From a checkpoint of a small transformer trained on Wikipedia.
Size: MLP 512 tanh GELU, vocabulary 8192, 3.89M parameters.
Architecture: LayerNorm before each block, learned positions, biases.
Training: a variant of Muon for these matrices, 188M tokens, 5750 steps.
Each number is 500 + 50 x the weight over its row's rms, rounded and kept within 0 to 999. Layers, rows and columns count from 0. Numbers have three digits each. The size before them is the row's rms in percent of the matrix's.

# layer 7 MLP up, 512x128, rms 0.349, rows 205-259, columns 0-127
083:485517458516439479470461463551460590543531597495506457548403516535540467415479549490496619431521487544514480520482530431508488580554472470478529465463557512576494478546585532411426462493454490533450530530450484497564538499511521537420492558650514508459381541440481539500410507502449550467581557463462517444470537649510505466519514545491455422470533447529575565450405507558449458441484
103:467492438546446558433455493513565530578524536522404515532530499511508449492493461575600463549569592447464443513558468507496427452494485518417532475575468426458494550473464495526541518560529405523489503578524577480540490528459519453538399614476456522594502535535507466459448505460585419554498478533631466510509541506450456462488465472531469450481568412361461499468523481558434442490600
105:532469416453516429502476421475464551526540489443485421508434499512453526519512452519455545578481547486384573551574412457503522638451520541588555561532536475439488488464507536395512491456387576398386574541488528476511555575528513533538380489462503583474500469468515436498492538461531467519579446590538568519526457478531476513514448518534500452533514504438538502544427570490497553543454
108:470467607574495567458495463503555516438444558466506485402561622538476457554497512453428512559601516499495520562541548519495492389487488496472469486544444424519520468564479470536530408534400498456521487478480422547403519535503462458544474441457457507458412547598457472507554505432519548469519505496584432441502432521505593487535421473579506505581495505511572517530421600476497601439517
105:404468485467508501471543438506561501457468531532627364509536549479548486507429485518515550502536501518452506461445566524467462506532447634539503459459528522465519512457441596470494456505461493516482488452483448518446512556489513510447506417468563517534478388454566573534558476585510509497523448549478512407488379543607445505582391531561394543552463555476550469556573571477482491527441
100:477477447536494481570400513504494454443642541481500537446445491565483587455588487461463419515460532485427473489496396423603503473571519530483495465502506468437395488559454545498565576532499534479449535527449542454450540474553427619536461445502410517432557489518503465490414536577573535553470560562508464554456508542538519482570514488510475555548540528402453613472465532473519503443462
100:479504451525515397582541497484423515434519490525539485469522547673586447596518350544595419501588478451463498457452536480562415537586466520473557459493496427543523536457483525486553495521450486546453547444524525512433444522466458567538546494514507474438483520453526506441575507527487521580428464462522447508476502371554582459550522479518552577546506537566489499472431461516517463457464
088:491472418480543530474561462474549592601478555449534596495498436539527434539482531451556517527529530424525490564519579458567484533513501452483582495483524375517537524594576422420553545390458504487546526446509394537500552421431564524544521470525472465451449433504473591515527531426437530452488439541466480480496433498564498428526544482483433561531496523546401576507551508483490386487493
089:548483480455585514551469495432445613484379468498384491457506524509501492527423543450470531535538444456504419550477553489525544576612397487485525530550510492501574440464526529571438510595511476487516554511533454468552497575473462493503420452540532515473556564481512556422528474487472439518517539518503527447480473501544574453462544376522613420405589529435503514556478525404546540451531
103:554445467418600475440421517478554505418560488427458591602465471490452490525558452533536396562489464484540492522461507441491508538470439487532519431452426506496550552463450549465546503527462466456487616542512390449456558530488487571525412479538479438551556420555556584490574474569448513513487433540576587527528544527548527480507498453513432466558587483481567558455507500464492424420555
098:506412583463545541504512414440412446483492477535417614503547477452500477481435400442579475595507459460559546559518503463524616428512543476514450530513531455562487546586491468427527542456525513567474466448458532479514473487539571439524507417451479391497506470414533513484421502512498501500579433582510571583512476504502567507515521511520523555445473532494571386447440533600573460499503
098:491507521569455473417510454449501552655548517505482564493429530492504529554502501443580552597492438508521422514544484462535536547430408496567476551453439464492442565511470511468482475510485584559527483475477557506478487470484401586546460528478380482508499585498549474482426586517479505456416511427482544413531556590432517462417452445504488459528488495469523549523488568532473578478647
091:454542441483459617496537537514448483534527497513436462561429615472474467421498473472520430566560494645543468546440504533462520456522510501494529393606544519546531459480592529398484437620537477494484500543458453530455483556403569451550539478525497515495497500398485492487567518417464491508452481516482514524513529425445472568417511573477539473502504526498585547438454374532480541495562
096:548403448516542491505424488354500430544594474479557435484572543511464482494513468514460484475396456483518498454494421456523472552496439587562560497458545515562618569483486483458520498486525517497486575516544436537479484485558447547535489597483493512507484553435479398533439465475503463416471437525468459560506522510483551606486357583591481526504537448616494480473501526538421560531501
109:418472441448435557446445497392469422541550507494464496474582537411580505560517531482507386532519506541548473397468461522508543481497598572587491585523546537393447498550574514467505503536497522510461553513481510493451540597461583486495473553434507525443479460551573471495454456531488594493484483519442510495463614431492534487523488500459507590584511517451407515452437614496538529461430
085:427605423554485551464535465434491465559522492442514530461498529508586493558600483509587414477559519575506495423536481505463549491542524478535494415403546508654488416507508512377574481523480539417528592479477512445512444422472530492610487444434525476466468554499525513467639432519509530416593467521487467495596492515492460511511435470452488508542504474527508508438517475498466503554546
122:533462577451599479498477469463462395499595597553501628472538461507526465543504470530476481562492562448502488493525530477528531421458457464470426419523426482520505646568442411561509488640479644516523476509375509575514428554510512527493481512478492579508453501477467476480588441470527450458531493552483487520505455496457595428568450532501496485512515447469448481512499459428493472531500
094:358503502457385551436456408514577551480484482531581521494554480463529519413532489491465455581468556479475561549540459439452416606483411474423527476502570558556408606450521510494500522503547538477523520492604550516520539498455513455509505424503562467497520529489529457430531453500499534447557564526531495483570458512467521512391411556479499559431521486512535487438461651536524492483462
094:443423440463435482494546464539450396508509485476548575570489521529513589444515577493514552490519541523559564458476475439485557558489442520476378524408628545494484529436494498487512401518493503497434532440417468587508445564463497609516473489489472525447486544457466460469479591480495500500502480510614537445546463419563379559484530561464484423532455561538530549509530604482558517565494
095:483562512524477439492499437520527448486473534439532525492404432494522491497505511549532507486405543439478438527545512422463529444533626477506444451481553532443632525591559378504454599527549473498523379514468445428532428620502524539563538457433532450468528554447591542606480480462446492554478497532413537476543551482432527535536445501541448486526583542491518572514509488436482522476460
074:488516517446543517460524585557507579528565434490383469519512526514548482484387532494447573529491535566494474472468433560471576402437524515474471478527434562514549421445468531588490464480615589516512418473435500506452435515515491633550476500567457494473514493491556528514497553493516488530538473519459392350551457498501579513578561559481486467572405471488433493523450480497416469501530
089:517541462521570541433410542453430495549482418557473449537521535487530517490547587440461442567487515498529547407567508485519493496526459482439432473492466480517523421542468447512415456569527441493536555638486502565549614509458498476417489436490423572523506438542506466464465478456572451505425412469609500588501506477578521552468480605515521462566492534535496566494547578449441454416451
104:568506485366459365496453487480459391555520509559502496380498445476533490514452549472520451559562456472475453474482540408571536441591491524589537417543533503557532508494498503486514515431571536529536472477484381513552621597563446519403461523499545512510495515468604441523518515472484469551504452492530527461498511433472546452472436483488520568527553508490591503456461558470519458587422
093:594568559513547529490563553527624433441476504558562523464522655480525539561502440614473509455507455492426490508451500490459517531590622511467583468559421515502498444469471446426458476439428558494501437468467571486541487512480483451448491407507448419508447526503570525569518463542486466435474504590548475455471519498524499469464512491465550539425359539484468489485520569469500585484519
119:444472510451520437525560525491533564430537444556506414416482474481543545441456453482477453504531457383535571554479507442414528504559601502503502396462483485438555554530534490436541483595499459408479498520439581485476600538512591443442459560563510568475509510526537550486590545485529498567445505513506499498563439491548617468538495403497508503385469519541444565440488536403515552481536
110:497500485430452549492550508444466530434536516444453486533573571362481555447543473507551536538473458544540528425518470467451421486536485579565549453512570565430461475601517559472505494489432564528545552380391520533523478437469531578488599487407449521545545467437483495592551501535470600506420544541541499500434491542414576467407427464520527528516490459521430536548464527517488536479526
106:475557444508457508460479498535530405551551553544524434407470540450700496465479471509486488527558513468450516570589434436534521527521511524486548462522475581496438573457550440527492474480521416536440413513432572513454602545438542505545553500482501489443492561473499508528542483524495424531562479479543455545520421512571474409463412480461554469492426485569623478488578514450550501479430
100:557514518413445472477464470553525539566580506463584582466444530494540449468493610480540481523507467498521493528437427482438474465408568415547578527561378431600499474460530433463535466445499505510408488454396475457477526475447466485489542493546592500511476493549471574512577502499575488460551464484489457549557453427500474536516582471608494541485593604447546499539493503504559398534539
092:507457539462530534466452504552457529519446484475553490593514566519461499421462516448603479426475431529447481483555538453432471503476428475527545531457533603563550546544591483519416526507537517511453500499520525442515527482532515529483495424470438458589526459509508579458501473605450470536592438456526533599408468447412478541511457499573391419510626542528489521449457414443563494582568
089:506504509452526552472447504500491493563436422566537518527500464470505614566502506454588520472462521476441566571522520558533550524482454413416577594467528571558501553590474494515543484413410524437544470448533442550535579567509541525467491393513429529492373523428454466474555497438481561505420546526483462482468474504502412475503507575426492583449472429478418581558500541424509448520527
081:489476477496558400546511497473578502547567535540453421564486474513561564461452472563658514435487503518472550489506538561468590476432464452487548480462532445495622481548548498537444570484465513499418480489374434479529530561479600535524492474485438495380494564481596469442460511549487503533429484516519489548423506471440548460518574396483566463430511558515521503548501492433480393504511
103:445559399534494490494485540499496512561464596378501531422420518547508551568536524345483474503432543557459530510454487468557479471545591525494475481396529575432530444458580574519569434546521543488515470528404570416500538514483424609541526481517461496464476483451466446536505463525520534533529473583541534556417526516461536552469496517486493483438542499458557604414490430512515543457428
107:420531518446503385424534498508499436470549584537524508518419521510432584483556541511533503492459483429424646536490524474476479475496551432478501478540522504564493475537417539439522505489498624461529483555571445492507504563499450461528419521467551517544461593456453598519489511541486462518554406459532468538437528564534507449465432487470500596503429554521541558392562559470565421423431
097:443535564434453565503449502482542551527534488504514502513563523539455569528510426502527395525611491483513409425513492535538475504449519606372517484452591527616494517529489322477548457455505458582596457494444610503504528500399526452541570507411506491474439526496529473477465485519599463501499562486463485490405586538496488507483494542496488462573438464531535492524453513455521480492438
091:467545535450438617511463453454502622521510568529548493463520533509572460505413474503505484449451579494528470524444545518589508438490471447503563471548492499552455447460559391453553488530519564424490541478547519450552451425505565516456458579553517511472519555429532447586445502443477490384593520511549578543460427543504543457529505600451418527511480472532572504530536499522504376412446
095:646514391516470483534475442452530526468490427368579481549599521585459556412535442466534568485606463511558415615484525568532450491535474487450494460479474483590521545482408454550525497502528480472502510560444512436539544514506523563543500490501542484466479460475505495533499459475448551394543438541493543455525522537536451474550501486509502576505536534390408417515485508510513432607473
092:517553512554412485413483558456541578474493529577572616439450380516521574523511532532504462472471501505546514407582418414493396490485513514545416402541591496518558541472461464548524527449540436490482435492440580480406602481454550469488412549516460508513528497428488494439477423494508502580430496519466478527546496525474470509407453526550484513495504529511476586510543502561532582548582
101:473557590566531544498478471495573546464590444552623458531516512478435523448491573532509462385499482566382570415538498429492609515466486550529456495513468519510484488442413506478459480509460575436521590485475555401547547539478468465460498391516533534436426512570502461527578466520511515503540478536539384497461462490601533469522476419487443491566480460500614517468513558464526461537471
097:548492433536521541473527451526539552493595462636534532448426566526494524459442490468487415536478541478488464479567534558565499400492422520550395471357499554459499513428498559473523534455498463474465513558491497472394525502535571572494524426469484483572428548468519522483460487515525500399537539573510453519526515533462530394514490367487504560448519458475562511534506531544657500466522
101:567581417454476574474454523530587532459495490422486540503529564450470575408527478463440505530541456481382470551572513662505488459539535465530490547504524520459441520464456447510455572533541517488557558492567390491490542537378499511525507523448491463487458500497445505448477419487557512551531473533546548551442553607448507501503439500473458618572434499508445457451598460458518434555485
112:532438521435456471449454528479572565488497537450536502543564481437564596477423468489498458525489499548523530503506471521503506508488586442517451401440442511455362540436520406560496437550512460488491549529523555540539515518483416508431483571528501539518465533516609454504514463535494565465359470583447540514452428532551469511489569516533436435531480531550485563579488544430481483510679
115:479579445431476493558573596506492552401444544524476344453541549517447511448540496470459477523538504487426493555504479383546551541539514523480530478595546486500523580488517553502478560494471497387411549474467534427551492501507546475474515528557452549479577505479405601526453544544527465608464485508492391452470443504515499591516438467507552509485485617567474478444496503442434437513529
095:442474491520473506522560420553551469500586595489576517523545486415477448582414508460565568467472571472424527570457539425368455500600461569460581453430591480504454490587406493505470515546570562420441530425612527479492419448533448528460483448510501499499534462494551564507448518470496441565543474523507438461467556502550515491502512565512530492539518470539574468549461474458485487455409
091:503499433524496452508609442414420506475599528486535495543520497485450550478478493427545499551525449485459474481467533503510511502482541418485484613517440655409475478548469440503562502431589508529501460524511505449523469397437585461520412452449402522509532521498384497519514504522512502552494586451567434510485481498453491564594584423480558549626489500543588467528509521502552498447536
123:550552556441494575488488479542537507460566494511590502408559528426466592570458425492395503492498568514494461482570465589507535538484529517507526466576544403438434525439417396537513446550443514536482442391468505507526484521521497482590448494506477486477412500480431559487465411558536519472469484549459527478473510479499509519588399550543599581598547566471426488458441434527558476527516
102:641549497422555550489512394460470425525387487458432407463487409417442521495384462495489578519477539498574463431551471455538484535582460523505457522445344463489528489466501512484444558472497610459480517481502543569586513454497569540476493523469496481542570548484527447468493517450556461545475535573533547473532414455507501507508544532532551534533466518568550567538508453490583567525460
104:525468516517555502476568574484486482582553474425473471488500492457371511552492534487428417576512510471491460568489523498544596527570487448430545559418567545479405412485468560439526501512558577434419516513543551538511482560514515539501482557516491525484437609449426435570456507454414508554566448576561451406546520566493542409446477497541554553535469499525493417473445478530550505407479
097:551461505539486538487575514495491394484502421586519497416487517506500608453601494530522461510496451407494537507570514449482574507454386532551501594483434498526443564552551569432431499509553496534506435492458595484456455528544504462490455498476506526484400520418502499452466562504544605512557456494537510470493482571545540452549497526480496507537349507527517425436574505511564466501346
093:498537469545538484499541444434553566548549493524464480499500532435476530487545518493569593443414491449562444501601540481474536476531480499553570478471566554546466463612582471449585445509409552493538553455491537476470487532404584453490513515508428495471589477451444556456445460550499499602471487513557567493525419518438549507507593430491462419470500527456492550504477459384482389485374
109:439496489529522579499453526471466552525555421380504561608449512491596446449551528493463508511463536506450427544503519525557576460513574592517580429432503556458477599472506519562524414567502450391503458508535543412488496459424491529538580451478494428549599484416427444535477527489504468521485418584525546589539498472506498531410505555498476468486458569412440444527560519476505523499514
119:450445537468511548431461570534484451555548501444496517546531571462464493442543562536468575559498464508535435459457451496510553465514502458395557505497554481520498468426454477499490620575548446559494514511416509529497508536585515525584483402510513490456429467494517524445538519570507609533534543547496631470551445492405378494519484471459536487464619480538431508339477525556501445502491
103:605528464487556490423537473397481414489473538490404431461487639523492517462495455514572491522492485482491456501558518506487502499507537446546517588459484630419581544585488519477594562458498531492549511460454524458483432533531498413375414519505436469529534540500544529519546429456518548526469556545543515477474522544553424425561543429476515575502412446527543584509504503410517440487431
116:472457495442428354414549506536468476551509498529513521479525497528551514489383575553498584537480522506470520456530537478483473419416528511527497468515497424418543479431536523580523459495482498451469534415502451459565485506539461584566486510559503515579547464466493515557464502484402425597382532544540637506567453425485517581405495529444472487539511492527607561424562464462523492503505
100:598516536508488483475551396493431490610596505462512504482506535492501582615516496467591397500550550435567555492500517537522419531565506563514482498451468487480510462437406545466475529487454442508516452485477481433466542530476504448444483503515491493517578395581491533563496569492501463479439517616485516427468466474458591510575537508535447490576573413426532480332515525476486466490462
099:397504483632552499520505508462524486568484523538514420442473538526528624468489480532478495490463509632456489452525453585501574460497556524541415434483488496445640451554494532443487431568506632470451565456428511485441493414549463490585489576475462475527540451453504522525437547497501436519505502497514431521540505532488575548493543472470470459519480518508428545428510483395441527605442
# layer 7 MLP down (transposed), 512x128, rms 0.172, rows 205-258, columns 0-127
071:528486585491543460541626557461455446468489446454466518504451540510441520442454507584501497509495496474414514493461520535466611493572444477615479519569510485534517530520386405564469493481600404385464459547548468434586448538545500482584587524525500514526442390559480459497458549512468432570468381449503482538571515460489527451526494442534502528501451555510511421535548445455525501511519
091:508526469475471471568475532472520436487539447470536510496460475568446484525534597562460465371486528546464550556587489444528513573465450532426516517475472512460562486504478679427527550457481548502506500450420519487377516500436494488422542562639501453530583548509523524510477529490498558575454389431464479542580493436445511489494514391402493558489563460526505491459515471544526471562500
105:470525554488620493421504458517475476468442470597561519473415531487565550429489581538592441497499423457508464551473464529435518473563412538495406411509493529537436509438501510529592537482493389560553512442520540503543382467430517411526614486559484512526511507567590471510484422517447565410526550468375540452425550488554490532550505499458511465534529533516507506499534495553513468459524
110:413474523466519580512604408459617566418492474514421521530393510534567484448552493495547450454460465530463500537552549494483521550576345461497502565483527498451567468509463485592504453532510560521485508532513405472496454542511558487543585403463465452399469600486457490509489489468517552483604493506501480421464512538475469459491435624551499489533469445467552513576522452527543448511559
100:593514495537504581463584523456533487487500440464460445424486583507528444528498558395455415423407432573540487425454427436613575457495510428545514517477440507470518413463468510433513599420463526472539553511452430515404487452498580495496501554555535515477505572497493534569516501532567501518500519492579480461485550507487523415461492487557489616534565407546559497445504497546474571573493
109:422465586425598521556514558519554518457453466512541581590500412593477588538451472444518461516508483423503560450468567440435452528517465474506453399488543553555524493456540483484459523550467460505407486556586521526542446516496622517487565536475561412462511513479491443516468462584525473508516453549515482513476565606490525418433493473493431486538394506441440463614521478488488552522420
100:417574525544482539575519468514476463515493403544549551450565472436586466603550515593470537571547538530422527521506485514497518523454496447442523494531540451602493453593488551549592500466452474484503511469397552452508480495486421435537473556512448471471584502428399508518446521545546504551510447511469554419564548463491537452524433420537407363537482478560525527588464436520432478487485
102:479563556453491418544445599594465510482451522460514570493475444460539450431612493515476475463432416462528494545543482486543483461544568524570457475427576508501499486468412537561500538525531584512538426537494577528539476490455453540520463561480480430471599533492478490554561620558517414547544468455462461446481495443589496429511438510567521450588535486423535526446425383436562489495493
098:537522488551491559531476444393512495524520401482516569464604515533464443462501401560517428596562460543531470598482543529523514469516614428462451427525547435510479532498572586521497461470512534535476529551452511488468425493490470474492524538520455475459539406550431562485419577484449523493480504439483538517488496469504558516550396529413466523408441537621572434479445494629523498493548
104:537515443493432375472449518529503584518428556510484534464507527405546582444494612613545446480463579468447481502439439522469480511531515496559505458515479540426479465432420521586462450499488528482571449470489439544515622423411537514438494533470484518509562506475457563606548503431601551468457504481508494490557490490480505522454575463389500446563545573438468446543519543518525480486590
097:461473552535553538365488500512467507459519518532468478427529493473596461501463514555523489436468556497504468491548615612434519495547478503456475496573524516492461557453519497466518420394473550463493411521576539573543514419481550462486519527539548499490536529458576448467569490596538445692482463492565555492466476483580423445495468388518459494485421490564464446507546488513485409474521
089:422611466459518514451562465577467415472463426570506500531544412537469520637496440582544473522478522503480523450556450490429554555593488573527467541441526566581490556529535547498427417480450392509446484421515456546431453563498529492439488520485525509452490445480597485453462498456511544550506411499469459549513426443545481508540580420488415520555525473543455535530535559505539596512465
093:468432501458481558499520502447516465337373563450548493507524385515467555608565483399454586538394475451512508449565496468476507576448495512515534483462475477490521552519491498435511471513461521521506429560576579411551460454478509453454512501465513547454537459457468504472423457534494586482531549485612509563505492521530475553499520501490487493570526574570553419548498520634495562517431
099:602599485483464516509414506457502613523520505486475439519467566437627465502511470442393480515586460565544498439489532488531526495538512470454453528568556515552563502501551536517468490426448517517435486449481510547411535452477476335506437492586479582442446527443493516524506439460462508502465513510517409637519554541463524501465498602502573537494528414554502478472583462532438513458470
106:555514522550514512524514449558437525477511414472590511535567460504476610365384418490510544593511459483562501464551392434569453532495554454584523459519497564440573553472481526595478435550576513499461515576508507484584509487460444467456533532493533390520473502454491494576565486499446537570512540531488550441422450499449479450457401489463599421445469467471539513481497496552509536463523
074:631412552445529554521531490570551514461506490506522509475473516460499446516540542525474509421428476472433498518453522540597594544504476496557492567543443519448496463520450526603430540537476438592471399515399405580460440559511495515500502452590474497581560430467502520552473468505502505466517573500473547530485575492444458433496526427606507502371473506424568418581529454469489478464528
122:532439540506579599420547514464468590450506439546552526481516484431507443508489546549590543563475431539533482495597551425459541526517527509465438563559439476490469459461546463430442470492457580488478482484502583541611534406534536433398502468457497446511487504409509503568502475509522472535488452536444581455442460622555472486469428541497508491472502483457474498525461645422552564563445
074:542530501436493569521469590563503477595472454473542423511517493518485493477545504562486447572459491409509459602548503474563600490553455494555431488473481506468563441492526460566480491458490454480330516526445513566571423487461480406547497457459507534547495422480405545564488615529480536545480500432503522590544562502450512426514498567539411452430541468483501459578469555546536404467503
090:451565479483538453450426439567501437509512460503523509520561413466467462447542492410450434477512465482410406524420492533545377550437552544515509473434447542504483519457509594526484608468589472535409488474497465476565567532499386497457489538614481561489545492569513514596450621537494531550515493532548533495433542500428478549472566453533491630497513472493444503496516503573520522457534
097:508412455496463503488430560526521472461503477553404502510483486519434436547460429527520541472457481565502494532444539506527522555541557532563520502546506483542407417515457473508538422415434492519526524518480505437489562448488423539529500539533466471432422469634522572553476486543498484498562391547545507468466548536587484711473487475509460565441417459530450444570555567534452448548542
073:526531523482581413542439511540537438480517580492519541446535525442475550505480511546547506508523477420415482504461538444519502566496519525526461473519544422446552533528426458497476567497435445501497555482514469523544518596460470471514584469570512458522581444490468617540461488468478372568437507535438577624369562479524466550476464434493437456408564508453448452504516484481631516483589
087:557536535400521519424485611527567442456480443491538495424405422517491532579552562483592506483413424498540521550513567561455498566410523517471531478487518432506474467569530602471478477444452476552557499465557489493451477529482482539424447487484451443490570417523448542503455517505497469433562470573512473538520500475447475449515496523510541543516453523537514476601443444641513632484395
109:495531495507514446405560503459543561446493462520512500522429547517375523483565521503468498472545540494523465480589651536547478542532491550437499419360447363468509508499503494553494520573440521468462461518464472525557478446434543430564439530492513508474533533535549601354431533508632501446498504448476558470552481470550496582566465599526492472504511516479436515506497438511472542516465
090:453542495500446351438501516469493535532564534543440539419388455552464508523527521525427500498400593365555480511482525578456471466562468532561456453504509527529478480515535543519487575548426484490511425534497455475479490437525491500524540585590537471469461464543436525461446527417492499476531396463449456603528542501505477517499473453497592567569596615516529580431493527468551448532481
121:538438511466479512532550427515569464506577557444456392493460473452512494477484606527535507570535584484451493552514503401548592599468547387487500449619471461503503434563423510432465503485526494567497394440477458594531521503480505477415608511535475512513504557549509455406446546497492599569440531464547455456520505489476454522471440502545434479521513493488459608444493597526476532522523
106:483523423623552423484452496487459550565571394489482418455541574545441415471566566523502437523473624490575482539438524495483561479564481481449528505466538501477529548488505444495540571448446460430469546469406581500494439439432475491498537494545560498566561524648568511508463603513490448561531517457504450437483526488534502448506438398473499466546445456592558474510453493465485536529501
108:494576524553552475511536562616527557478491474529552523459548456503556634505482495537423449497468558477487440500557519484515521543587441519463501533441522433510507410543458517480519572554527570454413437497473506445396525522552497513507385510536516481491534429481419417434389425515559445492486465483471617481586535523375459497505529461518554497579487573458533505496548494495476428418559
099:502526528493489568542524491515557520552451594548397458451471494467475530453586408545532473499444561408557526404459510459567533488579514559519474475515450624460518499525567381522453514595509458553433465473532591517530523484534489481557500504513434541517406533517454442465430511534536477509392513555553521533470527482500584448525499395500492428509434411520452515472450560520365556514514
098:542504516388506477507481544428487580476507493507471495583513384491480494578565541588566500459481536495546516562477579404439498455493452541501481496597499502502503509470508562611615471424457512529504421415584494533494500405484426417464483562570577475429540535516416412528410515484534504498471566530502519533500581446479452532504424483499527527505554540503524458521400496474437514403573
079:558483453408504472518533543427490540405570447502468455472545525453470511532429487487572465490498401497439450582510467495565409507545579522557467538491500490605457599466379521418454477560551532484460407489487394497465494558463545407554551500441558549496461514528522531561544408437490482514452433507498465565458490479526486505570529558611484567575568549441523510464544489558469541480565
077:570503536518438646503486486526521398467423497497557539517452542469416471524480475552457478520496484623509413552536531516532507495464510610558507549467575515491571559442483512402503402377451495495541523444514513518469451515451397441400495543510478570541507387515523472521444466533549486488521464548569532504513583580467435458453507442546517560381562439541487479528539478501503460477521
098:465483465500520460439490465572460452444499470550490513463405475541543522486543445419534580550572556369469467594502534484534495476479503540596526539519527469539415638434542472553496423557477567483493482416433520503497562499517570442502539477505529398524536549548464542519448584496578424490451613422559499495423513556470467447479446490496535554606547524550463464488444457525429471534454
103:542475515434597549516460445523492507448472449433486430640577516472529513522488487501560540523520579519461542565574533472593510388496554457412502489407512419517453570520560444515549441563532496578403621482575466525552523475527519510494401473415426501482424484545496468486497449514508522402507521521446440497398502501473493504459533597553528570517554466403487535485458508502477467547491
088:518513457491587487532475475483482434484499478515448541490392440536532513479481449548530526422491469465449462519519479493484571644429503476499505577579501607489489473467441601496507621475541506541590547458505464511443399641511474445365530574511536441426533444486505501537511489545528491521535467506468573607506497497430433508363552515514494470570547541507484461508532492497473482571446
078:544501524453536518453485526540479495482495450410496531447498538484377480549495567521509500573563429507495531456412535477494535528446416622560489518506498482607548552595454549474485518499414517493518545460522528493462520462532472506533496475481513416529523409574438486482494521491499453583449509451555517389493536387412488415537513347411528532450558542585560466498475559524568588508545
088:522566508450476468572471560577472443556532614482410461607541535469483463605480562457522555457587547487595438463527399417437530524558551501502438552514463424425570534488489568451503574435491514494562512469445480572494452464494513509539564504491473537504574452465544509448404567430449434523518475433464476485481482502465488530524531344473527546509589494423482554488546468470465492496480
092:446510399482566547467510512453505403503511523495510486633493639463507459577465448571485481550403533506479549493499534495505529441532586442434460460577516512514441505489518544418568440428528501477447607464393541468441526547522386512525544485557487436535521539527470494490541529481583488586491423507464551561536507547471510507527441423372466516496509463514465556441493525503508430545600
101:501449533620490484499467517507487547601448440452522532492417468522490505482533526544499543519556569421567545419490554562582481478503564414483454494533521515486397363448406532557493519592449478524529531534514592489486462437524502565546498448545597489435537511514461498538478582489458460511495411489464477397473521491572537537476526405449567421553453535492452413521438526520495438550590
095:534516514467477511496534426566565414567483484527502544515459532548455549483506411455508578498527597511475543494502559466558621496460556520419478522550479480488471522520508534534437482459602507623428459411582486573469541526537460463554399459379557485486404542483542494544462516547627481535439526543382495563508429489469512541439473530420488435458524447515481547483486473483448449538439
096:490548467440442400468499454427457532582467501509459529476442425514552512649556439448470528437559453564464495559431501540460454606553484537506493565501425522573555517441434547502535449491428545493529519504485504469540573510498478484444490549586399499473528446574430536541525575458497567450490582449563501537436603588421520505494502434525492525452453561548416461441519471557519527445485
118:564543493552423455493577605505458620455541505494502541430510513491484436500479562483424532474544493515523479613458541470543491445449455468448429446591450512491493503410565448536504463488552491517559520473445574521509491387510486501501492369513576567507519562504534431515536526484450650527445471545579420540522513526486501488527432364530567476464565490519588462460432483505512451512472
123:536522442539504534464611532622485523405554542504469522486535505464579467535539456503492456566370511537562492470450520461625565449458496457475458509509541478552566449437475481510419454489558505553523454527589462455409573437467537467360559590462466493467445503480514523416478462569529531571503436482452464349490481485503449468552496464535493547592467543480498517533548470507522532526525
096:520497530486497575430426557550522452500483486458470446459570544458489564478443533515467525592450475514449541469504459537506457481510501495482511540454465553508442570546546410430456505467385563502472471496456534487519516413455558419566503453559416524538628504588441460482483511480538582493543406485536521555572455609584454400483508588551568433430558469514550409514585489478496485515570
090:543500541567577418529515421492507441417544480567531475552522528503505505490539457527471470456498546477464452584560536545555540444575539447509435489491531488505500542485461443516502564530544582497525504539441515513553482474372440552588582497541499481449466466488501458508343497415491487525428493488432409491459454401436501561564547580560481412479441584414565550524451467417537528566534
133:462550515504494521552511474538477511549552504453502485505452514552430647536469524474486503523462470460472531560511460615509485538421473456460455520498518468420484532507440525462389506530525463432671560432551490566395499449525401584522487516480513518563435456484441460561479468475476478416542504582521415517497482509598488450552544407506506555541451467410540517437476563605536485544544
100:554549403498464463543544476398523498417492521519458497549467434436494474509554502605445489559378472496496457586481481508512460509493566466401461475467405422473484521572512504454567583449543508433522488568405580448612499449517527533511564495569509500541481447543530547486504490444436451487547528453525506471538571495607584476490476582536450429530526530516519544538459467610523411571467
102:487537488492375514517514605524418622428545485594541539444498471597459473488527516456457618416435544432435525541481571458495441508437569530490402487573479435461538578459446639514510448406385514455544483501494546499478495443473533449504428467494475468539542554497505509470558521465525528515494510459564550589456539472473483517467525426509537571455496485550475487480578538534429497520488
090:487561472523565509502479540529530628576402524437572476556467487534461456469556476426400492454577494641470505437453562479505477446495530517568456458575578510483455470420452540454552501551477387531423549507421512524504515440558524510532420538542572482505503512522425514460539480516486423480460500398559516509528548429514456454458472615498463455507418596477555532476516465481503588463481
090:469439454550485509511446506515425499506524473480524444402517503504505455513483600578556528591446512448527496530440438450491512523446523588450522469525504398503525443448557477536626489450530478536463562529475458391423499488479556408525415517484536595575573460509475543458595495479501549524478466503514496474540503465497471481590514543512538411440614411455628508502450507502458423606535
108:508463446468466537501440559581490553498434535523535514532595437550518524543489412540523484501437476600523463524540522566549550456665513509413523490462470536501489475449504519525485489562514656500373481521476505480482555541506626429512496412418507508404469455478440569569530496517450507487496413520471514503472523520465528474476441573475441507465377568558452474544462449545444485539473
110:537507470367430500529538542515585446548520544516567486419546442453482452459485549514449574520381431518501475506548506505410486439478440466485446562565530514543557575545537466476494536526471508580470501466429522485495544546539548599506582479448551411447500447484622430496506478525454469507542543426500547483487568570495504472522604549412468568480554518399450486456490487561463416578453
098:499616484478493518609487514511493502497465491507527535547483489614485504509536465456515438466500530394454527624493410490558496438489618483536563495463497469508425593493403450459459552451447505552478482560488432469500593533452455539477458567574516435453416511526496578474491546574561485433442483588516490526445494499549412555548478568597444467542474467430493586474469463395472504507488
121:568511497484559485568491532565516483502487453509581462485541536542549449491630503441567481530520448588515467480524507495531439476458558474504423607497445446493543421561481553518482526541506546431484518440424464472442456526545430563559471533532494440629515464447527608434542507458507467477480554521454494512433521576544503485492479423492458503543531446286521558440469504430531440447476
100:437477556555539511385508431408528484480471413451568570499452449509537527440392557454488436504501518532538488405392552488562493476455491457478537470538488462500442548486459442512479491565498418444510533388456544426367458543480504567543586478605585516505458563429514547531522526519511458478535588523544501481526558470547523497508524554589535582532435446485446457537547546534559515546533